Weights of a small GPT-style language model, trained from scratch on English Wikipedia: width 384, vocabulary 13763.
Each number is 500 + 50 x the weight over its row's rms, rounded and kept within 0 to 999. Layers, rows and columns count from 0. Numbers have three digits each. The size before them is the row's rms in percent of the matrix's.

# down: layer 2 MLP down (transposed), 1536x384, rms 0.0521, rows 943-995, columns 128-255
# up: layer 2 MLP up, 1536x384, rms 0.0712, rows 944-995, columns 128-255
down943 099:452516500525481476560524380421499500472593623504427398617464428511513574460444495538442524479546495455334421363548476516476482495450461523551448465490560563536462540444602473374436410495458526392506514468426549470393503557512443536512571532508472572589497478459459508475462457536515421564478580467415509537533547552482509534442497522428559571575506496440571414489505477553518472487477
up944 097:547540532467510463469537550504431440474612583509501528511379418494471378532534510503471515569497547507514607437509472552516533570510453475533514617454500442465542420443482476457544540497478485506397558425561529490554546552494475476438569517531508519575543570434548441519561483490550520532498470525480433561500512548444471452427440515508517561515425582516518518506505491449501570376525
down944 085:545483556422538460436428488471504646476551447454534471547545508412546525493496392544474576509485412458404545545508477527544503507539501514527413496511483588497503525472465383527482437481589514499525478571468519486453528476469555473492481576522522415451543503407475456576476512451484486607588598535429492538458562431441466438449579432510524476491548442469460560410454473565533543457525
up945 090:459556533447540459442558467616473526543518531517502452559475414438553510493440524583492421549508556541559417454557580517506546465509512524469443505456519481420463589397427397475534619474460492603465492490564502468559420455557462458502545521522507511540452420526470522488556527426543575659534587486510533444496487473520531503451500515460479461429538553471440459474495486602453424451441
down945 078:553534492553465522460547432454424527545451511520487479465430535505549489424468457412456458390461497469448391561560511573561469421548504550508456533488513530472506556488484593534479487509426451530446543555525516519527568513368564447534547574520495476438378514524565548500456438502453473533538467526451446479532437487484554461549443536518544574508515510535546527582518501583521484386492
up946 107:567508500508483511483419461512424513434460396497492468567619470517557439570479475524453458537529542440463546426536646487548554495430506523431486563439469512550472570608511503538429600424577589459525467519409538449514425444521427537490467538551481486496448484573465408594447466495597512473421564444501575517446534525481526515475519550487477523416466545506549557502483505463519558473557
down946 110:448438506498527551463406611471446588477446348493546496499560514542530516568558496486568493498574419388585492518540505571561543475449505458534467551513493535460430530472407527451516538485468511487558512526507662512414468403569550552573434471531565458422523484495459452432510491501459585433422514496518513478478453576446549540523508504569495561476584521505484476475512537535486534501532
up947 101:485545483443451514502475536513485519595486494493506561444502427481635411441517446472474561432533555447463547555507637494434453576465615471502500445474441411458519536594501501543467532541535515405497492552581485541529506511511449466558455545477458559454494520475520440487497568489532402487486461549488471417468552581446558445492429468513552481514447457530522521521529518608400483593533
down947 094:526499479427425597581463445516501484522524585442540557552509487444448525543558352529594527444482579531497497406453518501524509503498502409436502579517499491426496525524469532537487567383547577517503468512549474561506524591523466571563428528535527630439494532460491476478465609552559495461518520559419486493502536527469553461518463489471548521468487439551592536531469484451506469647505
up948 106:518528536458485465477499414543511484546467503478535475511594531615562444516423483430423498509447523542496556442461575444453459503571495507567499604466562466470545545565519463485464541434545557411478569483528513457491428488489500414473409479471531593553564451429471488537528528542414514513493369445475524538520597486469490513477507534491418533548510510461520583484486432521447488534519
down948 111:490532511548504544488517477545526496557551516468585535514524436507476482445458515405467448501470537526491492433380584440439507463546573449558465498520559459492538574522532547516470535454598469362479535525527502589392445536522497434486371362582537477563494445486490482467521470567476538466538516571494472551551588504511432531524486469525444501483486516510460513550542479489548574453520
up949 082:507560472444457570536421523380492548495464500494495536521536451530445570538497494442551476494454604496581584401546420526627460536443569462475552502602463436456516530469490551570464494499583464474493484524565507393530601524476542464496417523517581568478465492389450507459516509448531471483557526474462503438555537447427598501482510457464393563447465383540460565479594607541560477485388
down949 084:444539499483473538482579403570594476412508464539493502480489523454540443477570528450486508472527582529435598492391539481436451436401460570477533483508440415471485400613564445385477447568437547509475487492498407569464409470584427585453543468516479481469577527589515468457468555537482458534558501550459486529435471518546450508519454523556490398527451541377496420521457510481442558426622
up950 102:571636491537395431573420490432500626414620503460537541503510447573483460561493508489481467459484532441476567540529524506500474540505570532527587620449453515480485446467483513498411596571488477452443443480563498542453508536478544541513451524584438499581499582529524516438506663569592541427450470434442451581522531553508504459513454495431437549470478402536562432555472552464462383444591
down950 098:504558566521448417512404542436526550438538496515500479488509483478440465587549566500503508449514451424426578469566521557498563514505466557551453556470529494549496487543440472495458618493469542526506522493560462532526453503481553546475397548542515512553484545538550525465435548632559465374459513443398526519549550615539318440498535466481501559531502455559548522490471545489526401476502
up951 103:473531549467464564609525507428468465507502625468481542581560503404490400438557497503510525537439508429531506496484557533600473551460509505433494569518520433453461457560521524463439548494539416453464414499513529420456395495493512440413527517535469486533502494416559549515560521462544499519472469512499486553445635506477473555388548564454425446463486520514474460543533497513466470469523
down951 101:552554435467501546521534512476414475532518593543484475556528466404484463510548522479513522505566503567484494409505436513476462560515521473449532578575544428388549468459532453493476499469562528493468492429473543501489509472511460479501518564387515476534593482479449405557558384455451514441485487426497480515516423514505510482494533558492515558459553655537454560490424463476408517367403
up952 104:572499496496484447532520464538490568481529552453385476443572474552503555494421425415453555475477633540528464527470457460538559599528449491475521533584520498550497421472505460479534494469538498526486434483355452401594499413592522455486450457502569582518537555460478496494506449510573558420450466406533579500497449472446571480480549504492520595450442497502509466459513515524444453528499
down952 106:510468553601463480547501472434517571533532537523414558543594494485522461506508482524431551478453618475559474460451477496482470543526525437563595516599415525560474400509494479500508427503485461455501422489462451426542465518491489540542492365494552491499580620455557526480456457480507517436485474582418551538442486478506546570468474529529559462465414462489463498493470445566405505503518
up953 110:470487468494549462505521458480475531549605532473488473468505416519521364580526440532504444545497530502576543422583449444525495576532541538505478525468550541496456489475472547515590492489578531559437522475465380419489544504563561467476462526469375513551476436462447494541523503461564508575423499458532489562526522478635497523497451473565498508534493555529533461476470487578494474437543
down953 115:420545434511499408559517434433458479513457526505565479497547482451467509514502479546560429484427577498551533375444479519492462524583422577562543491434485502497511491488472516558549483451549549556458482438495409436522369455520502631502437502520525471477484453494556600451482560377532617628458504483463632420501475581591470459552522425471538533500551520476527486497431396543465552388490
up954 096:500531494509473619480488497530500570497540427579493484551399527459602398475613533520538535544537541522481485490547459521507482507496477483516430505499470469446501474595579460502477511570471429495480579513557502500489595456499426509506485580515460591457497423431464414489497515394467410472539481544493529524543522515499517423436457513594501504508484490454478560591476540455470482545360
down954 095:379555479589552501522466489534472544439556491483525495435456628425476534519446527422565593473521513507488542435522492550551452512478573541497380555454545575403600508495480598509509531441477462580462430432485439503444516574528429486513557589541497541485559423581525514478454552473540474522549555527478403527519526477510502495472470449580526461461479454469590543422485553488463483484452
up955 069:545582500474451598636483450421424488508575410522507506575518486588550416472499490496411452516574529437507601456507539491477478583474549570414480537588538430538474553532563529431614550497490381475418532480555489463429581548585419387503508490645483570464516570490503549528574435487467488601493474524496513552474500533575564479468557482499464556545488502593558505479504509522373540505544
down955 088:550515464407502505671504420447508490491499489475493466549499441551515472476540496511517485560459558464375566499542555442503406517511550546483509607533473488511503487552508530432572518485492471510494526465532486373453531495515428512498537541577460533492491563432475456489561493531498441529482462471481530530477534569496637483423505485506457552454468488597596487495514529564478473369479
up956 106:488595505356514488553466520459427564505565477598519466570401533505554499461521446437533440603468451455501513471566557531556435514541593536386578527455394409468444473425499445513525487467547472474432471495430491522548420546504430467527556576563449533557482596522482459509509560474559431519417473500417455509462576441479496503497523474411367472517438431520504490545530494462459432528468
down956 095:497594439457479497385581544526560509463595486538487467533512515439566461404502432461473475460467467448354541563511480565582436482479525449480611466418494495544513522426546501462466472508514537512496510518484517559639407442531535537490585559636459525556422575488395514536501531473505461510478477572451559525490541468582543463501530475545464510558550492590541409544497467507566468451554
up957 108:469555469556487503473449534459468548515544485526464523573497521406450471511523533532507441576534509451480450436475523452507475566526531519536434605418544461513451470557479487511458611576446507376416616488518465378470531513556500379496440567555397484489397549403462532475551499527465394557499485433410554528450488649493497549529497541453537474584456572489617486450524458499498506479558
down957 110:450542472546511526486515570512534545551537561550505497445605521438458475529454474572453594553563540437513506429475480514518489420469610466512462503469456501573468481524450552543477504482534441550522496446536542513395434540448564431490526465504514565558549528497505501400500449433502518469440548575416485514535522584547430427460394521532482491481532507423515508489510494590468595361486
up958 095:530443511492491554480421493536472461417479498542535474568442485529505551454513554558486460539549534457453555478432578408518493530584525484529502574473438508533526530543410550484468568444449433507435599443576477491547457595499548473482562534487434487557477511596491474506524453485514537481476445514483431451447555449539459515473487583548445504457504540456478475465500479477422479441524
down958 085:485518545422490481446396517489537460481589531496464539552466447528460593498455608485517446521421589592399570437495494412554555563584479542557465430467543524434534457529461485413498460551429472393458419558397541547490453492491471510485539568484470534506521533489542395639431551452427505513486546439461473508485557569434472519514452544536462474481538506525570535437581563484472480552490
up959 097:533517536470439528531535467489432517535471543471537615497514530574427529521597494503518359566548582457505489424470612497502435472511514609525511551478425509528432585534496529537482615476579462473473403494520463516508473538511501442499539485513459451516454477499517410512517485434488523484584360439472484583399499511468515406422436457517548585472437518517479534470469483515492591542527
down959 104:555532459525446505604513449510465495447494457487529505551453493474444594559505510600494547532568530505360514463518409481459465496481555571501490520530436516476483487496552501494406415555542522546486540473442454537349498448488476514511516582505488464525575484559490452523556525440446537454514506457553448480558463533471583523533417506464497491593510530445523529534489516523545503575479
up960 107:584577482421496429504536473514452537421555509472513501595445482470534458509539540408523448500410547545498461445468500528647459519480512526501469526478567521493436480466539561520463526515513501386418547461481478395516511496504482486459448530492429490510425547516493508502562566544449497585523451503531472540531550380581566569495503496509549520484488498493519488462420510490480544480501
down960 105:458461553508484528513569461578552449429455507537510462554499538502444469621482559516411470461548587645424432513520474598579481528423526534470498502569529503505450518465535535416447550493497551505479556406534462450475588481554464489512433484475473502493487522519549500470571523479435462437496514573488514465513427487528468561543558469575544521557520512489509521509473433538493477494490
up961 103:519443573504526355570520450496431479616469547489524520534561488515542488529496473428589515548471506502448489407523508498571537526540617481490581552450513446589517511556472527481500488455470386525467549554413535478514495563488373477559488530476517497434564571501519541495516491451531450398505523514466510602471545420505500454460578491532497520630474561516468469483479538520392541576405
down961 103:484421538572484414577518507516551511549507514410509503553509553581490406545499469534480646466544581531476534423478513469563503472465433452514559479525521514533487353520490562480440466461500599567482492416426425456478531619491525569461540581445518438466427475557519539477482545548508480478498549481501431477494543469522582495472500524479416573481495525483509417526503546513496389462505
up962 105:526535463482527554504514522541501501501566543550504491484434430557584483547445414472495512495440477488562535594532460499556508519481537504546544527557560554464478550516576486518572537465521567409441531466506466458519458462503447458506492476493556536546492506531463397475523436509470521457492457496457563465493582389475500547439549502527480550540512422555565458416517546590463404559485
down962 105:430452492487425475594553470496579507539432543472619464525390436529526488575481499495508534496468420496440530599396518536509439482429501471430517498437562579505500572545437494528535489457509560467443436572519507492539507504582537518525544536621479468502492470502497517470427514514449514455498598488476479444548382481475485559526458474472566529488478414525534484455455561460555572439528
up963 101:486471469447486542513494464546500510419537513484468516536477490470510452552506461425487455588528566429511498486462485409589472493434516509479463540436617496471500477503525526431467488483514442449378534456498460442459455572510488559428536520469421436517470514504530472552534599531516580462489413408456506662453552496453525488528504468500429469512579465533514467408407587533516485438580
down963 091:575532443496556432494490596527544553497512422520446522488383452509523501592544558563544520481538528482515470495433501528512504445472478516508502494477424505478553488502520464549520479600548490429571477463444445423429464600493578506466523582467477569490505424442587455479469446566481492496452513449584511510493559530439417595434538473542450539439471550503509490424434536513516551481566
up964 106:517509552466549535473513404473519428451469536513530448552564483535501491480508479508557504481332517586440582496556506433528464578513449494525411509503474489510571536500545532446504469457510479588522476455581488425465399390523463511537579526517461484551492586509356476523479538577500451465480526506466515555497490464500515524491556511491463522469448494548540478512624436549549515500609
down964 108:455552502459531522582457495482438462492416522528528478527466587583473522464479514549470473475528449571408594477447533577349490617612517489505487497548449514515426521453508597469476465458521507572595499372592508403420537455568342381530556476512527563463467555500529477450380540532499471448493528460468494538493470583480538535400516545548476473523501523470498488527476465526428539444500
up965 099:538548536518552460487487489400563603486592488475546425470471436530570514500493463521551575535557547476474562493475479520489403512567495509532507483562503516501548556489416487490628515526568493450495442536519460504454601469549466439559380517426453483533401490613442423597461613532496525496421464503547450521488534419562497485463516491539454664440502422577447531561395473537428450490425
down965 091:527546491512423514446502434526428556493524539621496489583486529439514481580506500526477536404524471456360505555546551548475563450449479440532474471540530438510442382533531480410448569496501550456522473521484524534490487562516512514501435471527489529518563417564542460499518471472460463558525505549550579507410529549480500492557529593567556494438510469404436550512403490489498466532430
up966 102:473473530482470467541381476602455527451553530444496509557540528449578478483566533434499437533521581403586529358509511379494467547467486574576498535516424439445536455570462543447470527451498476494496497471546511487530454536533446458418616570470407480462486517475500483468533509522490569545502443461465493529387451531537506497510441548438506552573449517478649521492415532472495453472586
down966 106:471409450543428444464414460584507525467521556475472443451440508499608511481459549480588498534477430431418532397474463455565507564531461574582523479504440432545563546480529487492582507483520533515486494432470489481386549587539498544548569535513476472404437496525476485531536429528477521489481482434491435493374452484536512465527549533448546550490527519545555534528447533423397494395525
up967 102:587515576473523472539494460470518495529541491517489419538464494424448514405542512456473408625491489473506493516462550495550524509476501589586510570552450536472473548542531483547514577522537473523516473515550480542549464513574415531515496535474488523456490551577463523495495586510473408456384393550435566516473560449520570465482494553539445561482522502440512506467601527578558431533519
down967 080:485498529462479441442528514370520547436472576475616505535495425528515562485532552529502517615503527501439517399445456572457508479597532444425487548439437504518533507517482581513510498532547503553471512554497483504488514568483539547480454445535545480434566492529492496540464506523481447517554459587441441516537452414388525527480524480460462516590501513469425470400592532432458525383511
up968 098:503540545422444468501500550421534546540469508461415600473565553482526491466467382384565475485483469472475539539422613515535420450550572413510514534460491439444523517489521531565459615471483441478435368536442454529539566496500451510471448501499516557491528572493542507485513491530529588450503469533449590473460407493487489474381440534446451566467467520486523519513474471540476415506607
down968 113:542421480421504555471552436502533469489560524514529375488451521420482501534538548561354508542491609450539443462611416484496536531439503527465494487478517573522413429459430488452445464523453581498524522422591526413493507456457517514562535394459472517509484485531464492439530548482546461524562512567499464532510543462568510520628543474536524478543524465506495491452529446478490569411530
up969 107:550479517447609520588407509458464420476515508418462449554575505537498538538493478544534583568405647497456546433522484450529465572549487436472506562518539558483560541420461500420510505456487461532531427470433441463391529553482425463548496550515491586492505524494452506491538461502447508437511558471452507522486594552575509463551517524425535450458509546572652464529476520545525508501435
down969 123:539531487482501507570528408545487471493394512509590523524497631453402501494450507478515476487473506507512511487500474599382455588526513512461543542549455451544633546495421519423379457515473480590578449492435459475551568582539467466483484391533532517523505438462456588479552485357519464504495577558439492461459570552423549480539540489503558478515526543468478513544524452430429556553545
up970 096:505525533527543448462427533534495576446595525475492483486509441532419392544571466513421534478567524483541498527456546494437384440440453523522395508503460438453449436475498399435536653376469534525563444504501524497475535496494438536413567533555536470444512509544454456551522512482504520475502512470555526448447473576532521424567499537415459514432533515424514540523543595510452470489510
down970 105:450492493463453510526533523490459470522476495491499487476482532539509551478388576499583430537456438531408541503483419516565590547582550537471561451494597564548536533556504567518460386578462482509455558501535500410527525447488479500514498430552414500523520459475492494424533518533486455426485510568464407487535597437538426511437517488561567412569499444629533449512492462533514581467490
up971 104:541440507432516556513450519475433437537504546464471525496570603529487475617534573416572429491491515412568459470576611417507443557492582527509521588393535380503423487583558470410420533504538437430490509537533498505494458521394490480496514516553451572516445530455524519581535530460528430490471450490444456517346603491528521511472529537525534448460553443539462461474424486524458563544571
down971 112:481534560477512546545426449534508436472442538488460470425553560494541555624547547459492509420507460426444493425483443417504561579490525449533515521380527461537508550522562529538433464511456587481467446520420479554452461404516500430488520569619477500540488500451539444468587501453534519460487506564514377484420602570533532410498480523479528468540437466505491485521422463512544478628472
up972 103:546496453471483513535421483506374511402556482513443513540471461570462467504488516575530465490587562511452519405510528568512515494551562521442510526471531490570457595462560455423417598436454441391427622529528394523453578552442539503503615557566429474495496561443561431567555544488533425538448351448499436498442477462431556468393504437486497546500402445484577484440532496506503464516488
down972 101:380484430408433499498527560485515532459547437534479520553538497473443521527587492542503510441490473495397523438482475586499526524515472492482549535492448518470508542517409500473471516495473443456522452505501528551431576437509506466508479495505535489562501403502534494493511563536516407438535559594600457437569555508475630422549544502534553513451481556450572593530495441542438476515479
up973 097:537505455511423479416381559516497538409554475541485428517580498458503488535490618453524448525528531539546523496516506508518508484479569442440404492469540464545493528493514535465482555485500506437507534510522473493472611469504552478453467482518474541513485540577464420542551451479530468590493438572593490499484512424518603464426482597551514532487552524534551487523445529523434441533518
down973 085:510520468566514533514526357537534511553476500458521440598446500464547542463487462485466479472478483479493485533530505553493497503539463496483522539576536508487514462539508467512517424604550508445458533466505469434533518548528465459440506514541506473475438554370465527481459585583499561524547522493465555475548491528548461463531506433546564515485516569545445455558525510569563556468489
up974 091:570541521497463465523500428519546515545552406471499469548475438579571451564520479504446481523520493513531611508507496413458505419483467559548550516503490447428437578507465446471621533448473484540422480417536505503479476477463496461486511474531514584500427547552470553539472587575461581526491447498548425422512554558563514492510467545511483532493516468501488562587572518497406565454569
down974 116:463561472509488476512513425501592566503573441444553533554500446471485462591524411568558502400522549508193620541444426492503529437481425543594493502591582487413533549549480517511537422535519515441452479437496467525487395533450427501419465661521521520498553547454479546574464523542416520615518480490495508432456516517542535508509444563470437467543501495426476512593599452558475625433520
up975 105:492517464380449474447442500464401488512470497462594443462481445553582459532592556467406551522448561505529499477553518492525513522470510475482555514437577530549473412460500493426496491599561580558390495510539510500443498367574534436579570537532466512506484485504493525506478459482524448511505441513544411536527516449463542425485541482598503469507470566558471528444495453491538536442459
down975 097:520567522457441518486376424521510418506526503469478484566402464570499544512509426513513468545528448495423476444563509479498460454485520499455470550480507538444596522441534484470522521560511499490485500510470574471455411495540591466564477504549450417508470462514537544495438522477558513524483524470540481589511567539437487557465555514533508426519481539539463485496650465421538510495518
up976 092:504468464447511427554560471467526555503541498501547491481443468502546449474519472477516525531497493504409507527421426492481373482513496473456461517506427450617487565546463507455457540546525434565469528546567506520509515564603467477549460510561412610474492479521406453445465545587505548402404410529442520525428539600618539473448473528487491588563462526571536508603492515569484469545425
down976 096:518459492496524485630580470500520557560492517471573472523514435558486508477483512496557500533532476478282504559534427466577477509514501494509521540514410433508557565476474574436474470525398449502521622488525406472430541547549467431494495552561444572545476510493444515552534500558438459478504443471427497528482517558557546437443454542476537563540481513550502538465443490457463449412398
up977 097:502505543508537429523447480589457515490564457493489460505448512495504515497552576519432541540582466547487506545556487465488526494474446509503533481543440538512426507403479455544498523530403587562521443378488459449399465512493355480540429559491424514488461543457453483503527498496474547524515487451515497467467536524384477395545498482468548564479542336520441487412542581484482451524468
down977 089:467486529570466510529567575472448494515492558388517543492520549484516488423485403516552502453497441413492427536521512419517477437524450485467479562414594523573547480511596475519506359485479396482450512523470527472485531495532607566445508543461454491532600484451510582438561476458554471474493487545485507497609531474529564535470517538546516426487491471588492466624417439465481549384545
up978 101:610497438446445473529463524457478447494526558439453474549492537512505496416429533448435571517429521479485532513515525502592588437474458450455420475540601479537551438424465480551527508505501544589483441538462397534518439468470415606480448561570477568523524584530482449501471530547528458487530421456566559440444567466506536448494378471463556683453446575576491515512499520591459438441489
down978 088:528431455490415487598534458498536503504539463505425544496498513499493570476487522360514548504495456405532462543497447507534529481521608457559460482438440449566462434395558562540502608544458366457458496576423409464419563489458541559474506454542472500473556423522494537576522540391469454426512526463566460485521543470580574552532485470509415492529460484559553483589511491522513471462621
up979 103:566466497432561520569467492544432510552436564464594490583566491442466503468556471524604461587404578462498462451531438491576461519581567410543450508513516517460473466436388511442499506490446424544497477466534544509471466567457424545503447552545374538443564589491381480544508498492462506511489493443425492582416491596538529460511495548538477474548477467578487419493475526458443553435416
down979 103:526489458506522533510419485576534482539391363615553490527495445480450535513465482554524483513461492422496473516568482475508493427589539493467493480499525521582493513462416461446440477478468537481456516477557421513557426488480415458611527543519529498385517411585529483522509487538570475550411463470439497376542462483550464582481447564601479504540533481439500496455427491459486520526463
up980 105:492472429493496519478481532518521548441573467589573513470579486547466395470518586441489514500577608505554571475523472394513452576512520427535452604450533466573428535535437486480512485498471502495488635478624441469515607579411549505451510552435490488500447558505441548504523477524464485556537490512534484494471547481516572459530475536596574482573440503476594474486455545450483483489450
down980 103:453488529607506460451589503422570589547557535508445505583493508509509463499494570516511586452495492504477592511551430420536460501481572532482505456566509626544540474458438546500426396446500502512485546570492388543534487499522616520467468433427559454482482415511581609483433480529489481614459590464485529517510520512505427536385475465469506499496582557433474393480439400484508519517506
up981 109:486528419425554497526563402550498485460541497404468456532487443553534424553518573491451430531501500474470553478534538518627554524528451527478503535527609530455470478523504550408535478531563544529484455476451426407485515432504472474500486480573500501631461535515394475629551470512443452500514426484520457527477579536502538521502479386428507471518484433512527516397528506538575517498473
down981 109:476430453523454577532494448570591486422532435458457501432504542512454522421476459553528392508452515485432498496422521538497449545526619485570528507403507465418483471436447593489511570503451524475508544517415512548480549611503530499478494512459479533521482587541494603472587520502497499484401512538392420526485471548520573437480537548503483482511515561471420455559564542478464544536502
up982 088:528584453527493494453557492521557569420466548552550535551452550473595356569542408379448519502504512418452423472508443477489493616437517597461545471442533526583492489529463489476551519514521518440451518530520445502514413529505567434468542584565481566512496499427395502503526679515448551550454455529471485482467561491520461477513497510508510492537482593490552409504427407492421442529498
down982 107:419388505441590395492439533546376480429553445470409430455525498538437580450503617588587550500475465529600649538544542430512493433550464466442432552541458512469530463534503556526524535493481408515504398533489484451473518431552407526544505493440475503476582451502580510516489343446492459448504610469509478460573543495518482504489527487459525492500463403538472588499552543520545557575496
up983 105:549481477519418570553514466448537598581503425532524500508488476526455516563517537498498485454613545417541537436477500464477474481575556484560504525513437467569506398406516456569540514474510491499483558488519425485444475487584484486524525608436487525470477508543483501558514494550488517549374442446483500579421524461424611409478569484391443546522493572491514503486433474515398505434495
down983 108:482497486573450505560458398445467573533441520493533576421482519541436477530556511478571541396487465444488576504547511438528464524524527533502443458464436491525461423477500503545458446521433453473478526532576442549393457493603504516514501558504476503487517394486547492470512540557531507513420477451476515530457656485526541517544543501478379515523531450392517486446462490443495576359505
up984 099:479514420512468541545410466527513560544591554500577525499528487566428488500525490539537462429586603461520616411550567517480456525528542467508556571567491480454438492551561504521570518489454479506524564529521454473452583577529526500566623514525469520536472497556511587491541525467562453443511534560494489461469457499508531397469530428454445463434433467525485399477517476523469530543425
down984 087:573461480501549561511489458521464432511499508574499474528546534550490508499561421585444443526619430458443523566470564436505513572450555489505531478385451573481558515563545512529481432480418468545505546463504536439434550469541539512475533452417458478548522390559411489484511496503460495542518474507515424528475522530621528460499490446539492561514476616573513507479470490524444521653489
up985 112:566506543437487495553481470417493511405563472447583599611453480458551599498432478563471463539429478440467492437430476429499431537506553477547433536525509568449489473531511490498520570430519484495508517496614499504509463562542429559535496495503481536518435463547441520547481470512597574507428449413395564479513486547479466483532463540480526551497489488509553472444515467491419537536575
down985 135:526568579454548473516540473400508507438451444473582477613473551501547612523477515514533526558493486506443403406527447447487540473492587537468543537476469560454517551399465509483521480505474527512543495535575582535448477492557446570531415513507460559496451515571487559528545504536540597422485557440380512554445409475510546487544475450445595467502506540454478457467584465500378515424562
up986 097:496564489438495466494502363458521517446511499491575441478454493502523430563480471472530597511502515516542479609519520491482522462538531572504513492568532501425401526530495535453470543510468552505491523523580511420496538492521553487471441534564516550594544495463464416504530558488521505538446514502571461557469506438426501497498488501536440536539528521548486466525496467449481489390499
down986 091:523567515460546442517500468509526541546633436473511547558426444517525527535504545437587492559485434537534494536553433492562520497494444458482494574504486467460448519558512541536457557478551578530511507419448507446552500532466526522545475475483494482431536539522516466490490588492503517402398596513459584514411514562433381449567564571458545473529512465446545482458440605469486514491478
up987 100:589461515455529417473492569444538523539479476501592526462494406573580529585537525529446525512532514470459490480507554477518507462567474548444518437500455550544456582451470477559538463547405528508460545537541436441442516481595451553597396491546523522554401595368463465587493530539431464423497506530406538559471479597567481500478447495450485546512435428537489490557528437479480421500537
down987 099:411534444491459523475578545451542351525418440507481504455484547429468480528495473510543528517523474513404505516416490546551486431523474554574469464435456403459465445463534540487488503464488460541445509545537598514549570473411531483538474493543444494499554472498486505377492454460399567592547565537476444395573487505374484531519491441488382499447469586383505547433566535576484524445566
up988 109:435476533457483480516470482512463496505524456511428462498521492507515554499517507561489486583534510453511452402515571481484509472482498456405557537518533579515513471483506558466433476537482455497491579539520471477448408406485519503506496551551480485546560405517507427565486487471597427568454527390487520549565501512500570431487493464456619468487487575476556539493541513541522540483514
down988 111:458573437484465446487471501559474496503481505439496549472524477562508569512583411388404484515507543442443476450462506468484485504500570496548475586502460506482524515455512526511529509533542483467546483464459623584482391507417498523518448492447515556585428553541552523599491499562562509506463475481526477432493465537403527490618565466499483459553507505452503511496449481491582597602486
up989 058:454592475398484449570444486481381515472537553482567455564479475441573480609538577438433466568459500539626497481569521459492429556502634563491535536504518559551442537488509502503580549459478487480507447435561511487381505530577466491515555493537459581443488498484472422487415555544564552531469448457396507513491568486508590562430507574525439557584405550576544514479467504427458506502523
down989 090:546529443401504467671455449468483519517528500461524473549498449506532457500545490483475480591446562496358578501541559450504449549509548510492504632524488494540439503537508543494508548541489473517462525446538493426433477515544441506520497547538462549504492516426454438555532528523523478530468504469438502514452566516522628497419553538481443544490443493550547500498489498534454466406482
up990 096:458572430446527485500448511477437521517495513512445585513446481518423414443562487472511406617485490448508546516499530475534434548536621465393582620445527457480462515605476510502533514510561393454432577485546562470530441532457471545512514547472483478538503375512508452449425455427544447536428481474467530519496564555524494552482506487509548369536440475466542467563514507481469569552516
down990 096:442495401494536529523494567399440521530554564502551495440569429481488426446510398451564550429579516540390506482503495537509578555514491600432529552506512554500506437473521434484442434507526507498518563487493521498547419409433427560449538530486466431515507440523416538482438503422442401423453473452483521412439568635517323459574479506625526484449450500470464507511484470437497485586560
up991 093:548505488481485530495474503460563434526499399462406420485528470563491498459468436468494431522473572519561513437507496448531483498463596523469499577490511542502480500481460472540482556528499499444420400457453449438456559490528498466497575596592487513465412513439466436565484516615573549420418441464449430544449505452481528529468545544411362525479367562529568512464431540519497460496490
down991 111:503506513606546479556558456421474441500491521409459459477528542453461504463436440352488527453526539486509572560471487483541413472408595493436416490473518485493543529406501492475489453583466461363505499576522430502459566539567457541519497676470541497466500498445458492557492518519588545400517518446508489487518516445466539592537465495493475451613500506472613520612465491507518547395456
up992 105:531540453457447464474466490492455591438442439540460532516478449447513470484568590484559481524466501445526515538444457525561422456472537494493485555467480479516527480567522510483501547611579420562452600602490458512405529485464490425477506532489404524495434490518515423476446407456550464461458401519486526481467619528557526424453457579580609542457454473567601488541549385563471457424488
down992 106:538450391521537495509471491521504504546522509438467514576545609493570546541494496420414539466553439549562533515448513549562501453484457563427424484590413545363525541548512590421456576484560573596508484409525470482412525499563544458531582525585545471546543483475448431571472502554586523540465513499502561529509491448508462482498583510523629482455601468519542468502541461457593473435408
up993 081:540515487445520452553520469506445504552516572462524556554538448497460503614560558427515379577485560496545535421557410484439424496573523579509488604493597486487425591554540519471529537511521435546508499413580421524412495562462498453498563540535412487521508523487482460483545570527529466525524437452404456574531487554451530488371547539499411518484530471534567497459412506561520496476501
down993 091:529499470436618452645488442430501517540489502553524485560525445531513455531518413476429490583384524475371548435574466477434488545487519569496496582586519482555472497511504553507523554486475447485487559514531498458385459538535457457518512570580415494557487562472493459491555524530530439504490483421431490506501528509457582471426496561497489557461533442569631491499476477547462449425523
up994 101:511464528534487465556479502537524499485576527509443491460551488516572547438547505510592498490384475591527532521479555448506381542570516512556415569508513405531496432526499661387412545510487487503526476498535456505534488587461459448511417455420448472498478486515432493497655456430537509474518483491448523470488530490465442529495596571549478488537406480484546504513478432591426526508536
down994 093:488501407506490494472535482577574450515557552489565478494507444448519503493521533537412505549460589431461510403544549459520477562486438525497495408488471522522428464515617527517537481412397566574459491365462551497424517530536560546525504526506519550523544545469541523452535598517468514429402555553541599520500550520537489522531476468434413477447511528543388496522480450379534493451512
up995 098:492574592492505437473401539491469598478566487488466556481490459514457526492528481410511479483487495501515482565558556555491462417508493520535535532619426490464492513530545501501436574554557504514493419552541534513403570518609489513520559531502508588561546514561542527517548525458501541462485437474480476500534496524485477448513546523514485493507440543508515461585461444542470411531530
down995 104:551535555499475527523455600473519482510485470497454476421461439546464506497534522508495479456440560569520449470451462487511549496529429406523501463471552544500500440401487519458518376489539508550443522452509476503418443540417496556508416451428498478598442545555429538456567449587493504573490582500483521492489545514465504538472458494499537513504482500514470443476515498496476480533523